Weights of a small GPT-style language model, trained from scratch on English Wikipedia: 4 heads of 64 (1 for keys and values), learned and rotary positions.
Each number is 500 + 50 x the weight over its row's rms, rounded and kept within 0 to 999. Layers, rows and columns count from 0. Numbers have three digits each. The size before them is the row's rms in percent of the matrix's.

# layer 4 MLP down, 320x1280, rms 0.129, rows 214-319, columns 640-703
100:610492460499532464489513492478466513524473447452446494592483498509542523494539502433469489400438517470554506467512564479440538426517516481475479498520467512449402480449483534462522523529442497
094:470487560522468494503607547435527537523478444464550481423567506610503519455485509491597464452500457457476503566463566513555552544490519542539440460506485529461489444402449414551467510532534598
100:460504561431541448500518511461455430527512570481450521523441520535464594449380467535509490503553453501444583504569417477469601439482499485472558519535679533545513509561475411492504560517601481
102:458482473541438517449541475526455445410559470490562471510460541526542480500535534474496413556507540496455608574471436523515547523459513594454452597490616542479508592422467504660597576558538493
097:559456594535490557503495344488458484479471440499505566462602503576452484524469478492555487493484454415501534586469585496506469523545602509561456519513594461441552544445576469491503533564500517
102:431588467487424470603470451553494532439403502526434463594500501416534562442443448465497528456373606493466493464473541457476556553465486521430490525604359422502536432566480513484534508562509543
099:503470564532372470433472492448451519560452512449517448561467458467507535555516409466576514443515500496424585544489465450448557419440455546506509454486483490543481461453518437469571504524485516
102:496515573497485532464424486480538520469474595453468458504583373381543535414418402474435373504554452525461499425425462571549528513491429524433516502493507489480491518475527491563384554532553439
101:491541457394534544631492536484520474564498544462431592516515492520448537539538552503512491500486400476541546525449471563549458457527462476466487534483484571568458516439501497475524475455502573
100:496576514597474554525480491449469600518508503512412525520468535408509585453498521421567485466518522478486553545468491497440499512469498490482463457493578525495451471493540475679474514500545521
102:462476454480501410532487565465464493448465442459493551430545520406467535551448542509682431397489587362475492517507470440516455486493482575540614486549590452555470456478506495467462471377492417
102:505497543480425486510550532486514446482466511588507454595485510486490402522502401471483490484428490413548584466450547488480538526426394438519423539432592460643442454502532472479492523535570391
101:446549515546571518497509438404447548509447503526495543469519563566539505544542464506460551473448408543489559532531482492458562485544489463501422617492495549469587522517527484465509428463517491
100:542448518465419429457492504522485497519444426460444530565423526615492556589579364564518513504492522533499488572408528524496413531408549488512557520610479515540499530486549457523527458439386495
101:549495515435529446464503520508494525506429490488467619537476524599524449472592549423512530498481458497458589487560496610565542526468499456465509478414581489515551486501398512485493518497411526
103:442421451448495385440515577506544495454520468518423459518594503540610578563452497478547466575535402481497511499451452490517502439533471507449505548485510507504521386463449486513495483506528564
098:490502536492503554496513443543505496507567388489445506526547454558519488563459571487460496515428431433537576518436480386500410421516493447491403422511513467478563429525468440393518471463513500
099:512537541526527520574482479453542528442514449475507508561366503471568419542451523532437453511588474489491528483422456542511559451379515486547502503449487490495437518578454530515557510466439446
101:508476537452462500485551507549574499507544528442453566469441539448493510465420508409501509485470462559494541496501481407461570526543514424447477491471431476533616464529496549422489458556537511
100:530404461569525428454503562536480461434514444500490499502597493464478445474512563514527502482532475529538557566536530507434438482402421492515406552544489524508459533501447582492592481508497611
101:469536513502652534488521479482620548379505555485488483496507519575476435458487476526463566555521496501477427475531509462538411530469582457541513486436529496513493531450545568442582505395427488
103:507527567464500415497573592519573624456532446408431588486526508496490464573551455472480470446547489435484469473526432378513471512548549626524524484465523520386508426490539493599471470471569496
098:510480504501543520456548488602477539389382492466527436438567554556468493486487508496482531535455539496448567495553553489437583615498546435541458519497515462437454512540563488476464596370519446
098:580521625603445543521549473525531504546454470489482533504606486505524377396469503499561590468444520401537454510518390464492517403465539468461521562549485551549444426509666494537385523524603452
096:529496537463595592397425474553475459536520518466408495450502506413431440512533499553496486484425547513554486476474471487482541480477579489445463500489547488498469490392524513531522494384517457
101:480463547527442466506514457435447463536528482508566424501409367520504450495502432555472484491514519476570508502517505537469494446540557405429513560470486503555480462503508499377480554590532533
103:521538550449549504571417470544552366552487479533459467463468454465519518467532461480532466448633519421556501483506560516516553544500523494475476508496510524501458513441492616431502525522519529
100:495471450475510579519400574474588536524440511534495528514485474472411379460417534498492569396376480486473533482554461517571541527501464548521572456451516535494445489563499443484476567528556464
097:587474549534545533563469556542431467473594530488566509530509545490415498479589477534490490488569519540494495492496448499393434532484565471555503560538507464477516515496572528473591569436442484
096:547507436455497470550454558488522506536435568555572461504438511463433530423484555500460555443504549430440411456555473521519440390422649492522532511499555515545505489476485558484493523502499519
101:491565540493519553551502482480634472494469447508508547472533452403530528486401534475478490578523405436473454555556459523443525604459526545493478490530400475502517520495451475520533517474523608
099:473506447465571446480607539501542551447509478612498465476486516493438427495500426462516494506531487428490484508380530444505506450413402513472414456477509549523554554491498466465444428508467506
101:430492487534524509562423499530503508524525478542535398542391480476425541503493464502559459436499517405589458504437542458341406465492477521477452457518529489601606498520524549536443444524459554
100:461525513476540511507454497566485450539445493451479535495530533512466484563402569420477441428445521505433531456532543532422536570476535392480470382453545548441512464505571500480504524454619548
101:531550472477503555464473489549527434416582481409491503525502572461553528557527434490527482476491497531578470483526550546516576492523550570557609526561480542459638596532561510572423461494430481
096:520499548529443482428410516440404501440536472423477530457488501510430525439477531509620493570570562364591478478451534495552466479576483544554536564409486504494565413629435492501529430521524585
101:554454464567473487484505461493531471529433378552467594509407488511450466508560511478543474467479404461520450474491477519396544475517495561350488441452375591587490491484447477529515479519490524
102:570469470446467496440544479506475512529464563547467497518458558508486415548514441517452555529474444507539575541485425521474595383474516487527554493493558415544582524542574466438489510561557478
100:430495457505446479461465470547400478437575500606471447490560461445552482464510616556535496533453489504388512400430557510516503471553509459522464478460440471431530531523416461453606471560463481
097:533560468521594439431412478488518437456526526433486516535558556525556430523477531475585467474544417518473460445448518468494561375445485505494446506444519529502519437423545512481415542430586537
102:443491515467445520400521470363477525493576541494577441440521545510510456478532455499434523524493607594424507443524550559500484487463514545472522458574560469468471516479594468590443535490531470
098:480377460492527587504476589463468505503468450526547528550631511470458474485449499430449407449466503518443399543494486535417593503456532502525533511545471412581466520551528510455602496439463471
094:533532475516475489533493556463491644437500462491488480506614469400509453492481450456522473385507416544451453527431438590488518486399497509523499530573508519339437489441483485502457472518550512
099:486502476536445502523459506519441507550482557466562490564462527451619452440467457537498515496469465478480493403499541471478461499583519418547611501460503455557526513430521444516505539535643505
098:463519454553518423496494487485568508564538568544541479540488405520636570561481574434418566485484444467616466582453532542491531497452519528495525528442482538481499493576436552452545415475568563
100:469554530514428560486541468475526455519559481590535497431556478508480446638477466491407601581497493475467556482523474514511491512508508478530582512457524508541525459582434558597505456563511505
097:448500538535450413576493485576506513477462484505499494424419535492535528465573518460607473532406468505477546491493523455486519550461527464496428493467504507479501519532527534507443381515548511
099:520532511532532546431545495540516500538546448505544574516476474478516531476484561457534563483576566466621454645441564444505485507476507462536464486532562453529492504505517433535555606475515481
100:448499524494513452566488549422457569456617484477399485446572543474488522456473416539498506570508502506470485531524520549481536541526461497499531509488464496480482469493461496464458406495400516
098:465513446539483541472479473562459396452578509516524453573547442495453487518540513503519477494469551510443514500493525544379480467494473512524570600484523465593509378479474412506491468453458465
099:521492502485468559528449505462469490524554551500477547540597580534421541500446471461516571512440449426559520450518538462636579518586443572465461488520518567580470554473459385460482506507459445
100:527551486497420451544530450456511433596494428435558417574482524481476514479477503500452493462423466533519567480462611653484512499449596488400436592458436615597497514641425499482504576443508458
102:434497516395475429504546473550501509471506533510384489453521448525491525490492397543552494495524547478473553539477470549444553564452422545486478525527491500492471501468515514517495444427528439
103:492552439550504484558514453588539533443433285557446495438573488466441452504411492580414514562545446492516432539526547448520492513451533494505497455432452545552525543463444467499519403468492622
102:399558545416583492488563575458550521609518569433556457460505452488518490547574465499476528504587549502487496510521610496437493470438474441533561402515596411505547478449486477401433473466454539
103:591550413493464506398494565493525496491508506470574488417501490417487495505469542553421522558507589604463484508467494467641495509467400512485535424464547465459501452514553623461504506497548455
105:545507489503555302554412548475474614528591436406563425423545454460581533529571511531527380493477486448406568543489503546544514467508448608477476478563488602386544469505439460514459591471451512
097:525484536442527492538514485444456448486493501470565531497464506538510495424515454421510394532571411525516455509505490559486582390478480487463481610507402486534518458558573518494588508486440489
105:498560587522500555529509454516419480614450468508471511593427487573519357517498494496480562498476481496543522502548549399504529615501617540543478509521517519464556507444482460467477539562512439
097:474500431473451503535461504511506519573481532462504501436513501550508455498507535472496505567520560497458555457480479479555465605518385477579489458524530523429577491495568536463446478518437508
098:466568571521469479464557449499425522548521525524524563438487455499610486416570519463609472445446515491588599466510499458596412586534530482455494577542472529634557447541592430546531585401540406
097:483573479493431528495465516577491561473457436566604460480554503426498455430505483504394602535527360447607569504451396501554496502461539630551525487462521479593438578490423400423431524567554465
096:473396429527451480458559489583488541511532455508564536517461438508535511481537502520490372550432494514518486508444459527437553631457496489435510460536466498535444573478545521464620428635536503
100:540576468613492553494537534459525438383480594521460604421512480612547546525440524499518561455487514436434499494543477493520487523517475553435507476439505494488484482501511572591504556490453466
102:531520487467539430491530468548492582476479621522529429482487561478537487541509538467445532453495500561437573556482510502453467517489482442424557573476530511616381547388493493360458474651544420
096:497485559541461427535535444457495535537496525469488466477504532433412471497446499459449564572582499463520526456504536499487490459520524521534566459480551490504460496558485564481411490423447503
100:502517490535429504440449438448495473475528482554573501545384517532472509505585506472506524501457522501462517480629548611441573556539298564474498504488464392532460524393446545630470511520508543
097:448513639457526478516494485478442424549498485593551519488507484436512399403428452512514491574521577497515489495592466538503609469453510513625616484480506516440432474467506494505570586501470471
104:479520547512557501485585515486467448471490556606515542487488579487486460562517501574500466580540525461580527502515576461397448489552528587497484515459487450515452424426401502603457500508578466
098:576470541521511496514434550512509441511490495555477461536473424475548466561474537539524595491600513529466417426596493452574495496523495467470568493507558404482469451461532553474457375438554454
098:425509416489516442475554544459501476426482529490465518577594467470454464498463511480477496524508501378632501473453555481425457509486470449432463485408503441586487517547439536545489425425510466
096:498502450426495507556553424523483501553501491573474535404498526525461497529441509471527558520549538574446431478461452437515434550482474533428549342431523427471576489471514515498491474455449451
102:496460531552389425533537563466425601544518551486451379516512507413497511474482465540452501512501442556556516542506455606585563519538550410511461442574509480559452529466459542384557552456611468
095:452507578451404411541522440515438461491534515496487499482460553416534604468502518614511447460512458486454557455559541427580565675520485556523419485523452565494430563411468493481465524461447451
103:451512467492469333493433453607503532535450599440510574498468448552449533473488427559551454490584531491453453520460447493491507478461491545463557491518585466408470597477564517499480511541545447
097:481469470450479438530545556432532516461512541497520532472484477495573529505512475545530471582487535461562511579555574444489508490535533542604541470542473449428541465469499455566471529490538461
100:524506528513592485550462466475506554517437360520519501442550516429490544600463431495460487483446474416580497503539481478383500491522557447422490619523506579419525407573555548567494472486464465
133:572553579580587628524434496575485555433507502617503447495609555517470480534535427424524519508460459494540491495472474557532519475563421524650494474438424441450451534467528450475527566513526417
103:511554482462436490572479452509475491483518450543465480514586531653502514572524477494529511476534479501536591492458541471525536414462427517508477500527537571399494464462498439549529480474516450
095:506513479584550510452569624453544474435439408431457455464566584436584489504518643565471579473431505485421424595580400497450486480553469496488554493541511546379580465458448529620528497461540499
106:564458497578456599586526519529434550494465500565443582504505521506484592527474606472515508507525493601610514492546559463417424411557465480598492460492459514522585531576549424545417554510501568
100:555500485465583606490531564506508396430513531617569528494589518521519515418516510541612463478525554545411519573571460471501418571586495536489441528551530592478540569454554471459449528487624514
098:437475510464513595573529521514436642442465487454473522533511512536525567433434511480502464450514476554500483493584478570534406580504528528588555468514527543519563545571558520556514589499450481
098:512448515591440558574528419457611443356532458471516466541585408484479470547561556427464496420430531516560551514436382434506423504482540462446433559522536488528589543533496468598507470461511428
098:539530557501420540485571406496433525565518475451495504448525605459448540517548561445552512454549563478486568489441486493477567425446537543516589462499495495602510492488546416491516467452588437
101:458469577541470512436555480448582521463485518438519420534499434512592417596545501435482499490483416497475495456439510459538585482491484593522427510560593473534481553526504531443421569471503389
102:545444607490520484530504505518496515550492570496474490481483515567477584445549495495464489476484464503448499447561491577524510470448473450550498610471518540530567460487523480447488422467477585
101:485454524484487524508535477390565485479543486497561500547557501486442442543482562427541455510547474492454444488491612428494530492517492563527432517479444515460556536509397504390597508479556528
100:502510434578481383563462468450423492477419541448518467456484444496518505459499516608600484502518466491493542377510488464582571519518541477535465527531515515607491474529480486479467525416528562
096:486596485498429511542441504409558473524460462422521478527383462482498649479550539528483504468412476683594498435428559493538456611545528589531472481518416452529488476519544418554489525512418529
103:513479560532437567442438554468469497595414537468479369409415505597492392490561566455575490533540546647503522500520464423580451455462365573523523528522561458551484548480506483609536502490536509
105:474401523550453450491468541459505442452494511510519535493519461532471480543413496579532443537542583528529497425550515503508446414487468479512480622473477463479588425575482552530497524470427453
098:485573479487515431509502509512457493481411527510573471532449523459548480497437386540508477459385515605431490550507448487523551586434595381433516528502503462475510473496509532533576444577486527
103:444578481560507577495531376469462518577480527487504525582496392527513471403556573478534436576472535547495578490507582513407588431508556419469420527457464489557414528487596575531502466482478419
100:512517493413625527562463442432503513563552535497434599474475496477536563618551473489458552514524558514472624593600453520478481514426546377520424481484559484513462554531526479533464477431462541
105:521572419514499552518419490515533522509530390491413485644540397558508476613411459544459438492471543549555583554509644478513535457498466507514477513499548554517567471509481531525497611514439480
098:527476501455434543502422582461431444498466478502468474642449488475455490537449507512465519572470477487463502447563563593533570460445524514470483488484439409529456547544448596483404466525437451
100:545553439539544555503442412490542411561589534578555482496433528488448509481469465555458456528395514533513669514468464579477526481463486455482475453476575449504524454637429438556589434488465436
101:416428578516448492529510527587459520612524518523495527514465446439433561577478518419482500525468616510482462420445525474549439456510471478468443429459486373578443414493604435507510452429492437
103:543441550499516467501521474515534423563518461550478583410472510501493556480548475459432580511446496463473537487454462447493414506483554494572449496468511491474494430497554426455571524422458499
101:453472470411521532493490500529505543544539539535482543512453567544411520550528523450501514541535505546522464498443492462550532482472465509429527504473543492470514440422527400565391550445438533
097:556512528402459505493473566519503471539603584416488522490467481498488469458559447574472594586523486494524411581488585561484572561540472559556517468396572530497492496484435577371513486544517476
101:504496505560595374480456536468518463548502530448535459516502402531553487502485518475490609417508530532509524412509446519443555555496439501481561447489419463536455541575537442472611463561600395
101:395566622481508460553454432557511532520466492436479493467639479488457478491447520469405549507528494452514517489475500422520436493511569495503512508437588452527351531457455483615523461471435439
098:381563505534536485481543490490514530511420479554513401452393543546456489543503499562543490535486475539503522490497483510450481372417537414504568546543489465509434471456547473574446402542596579
099:540428519504512465451530438524494490495535509499632382470539532503606440478553556462555458522530501555549520534497567591523497462562386402469509394470547571549509425459561450474467521446603464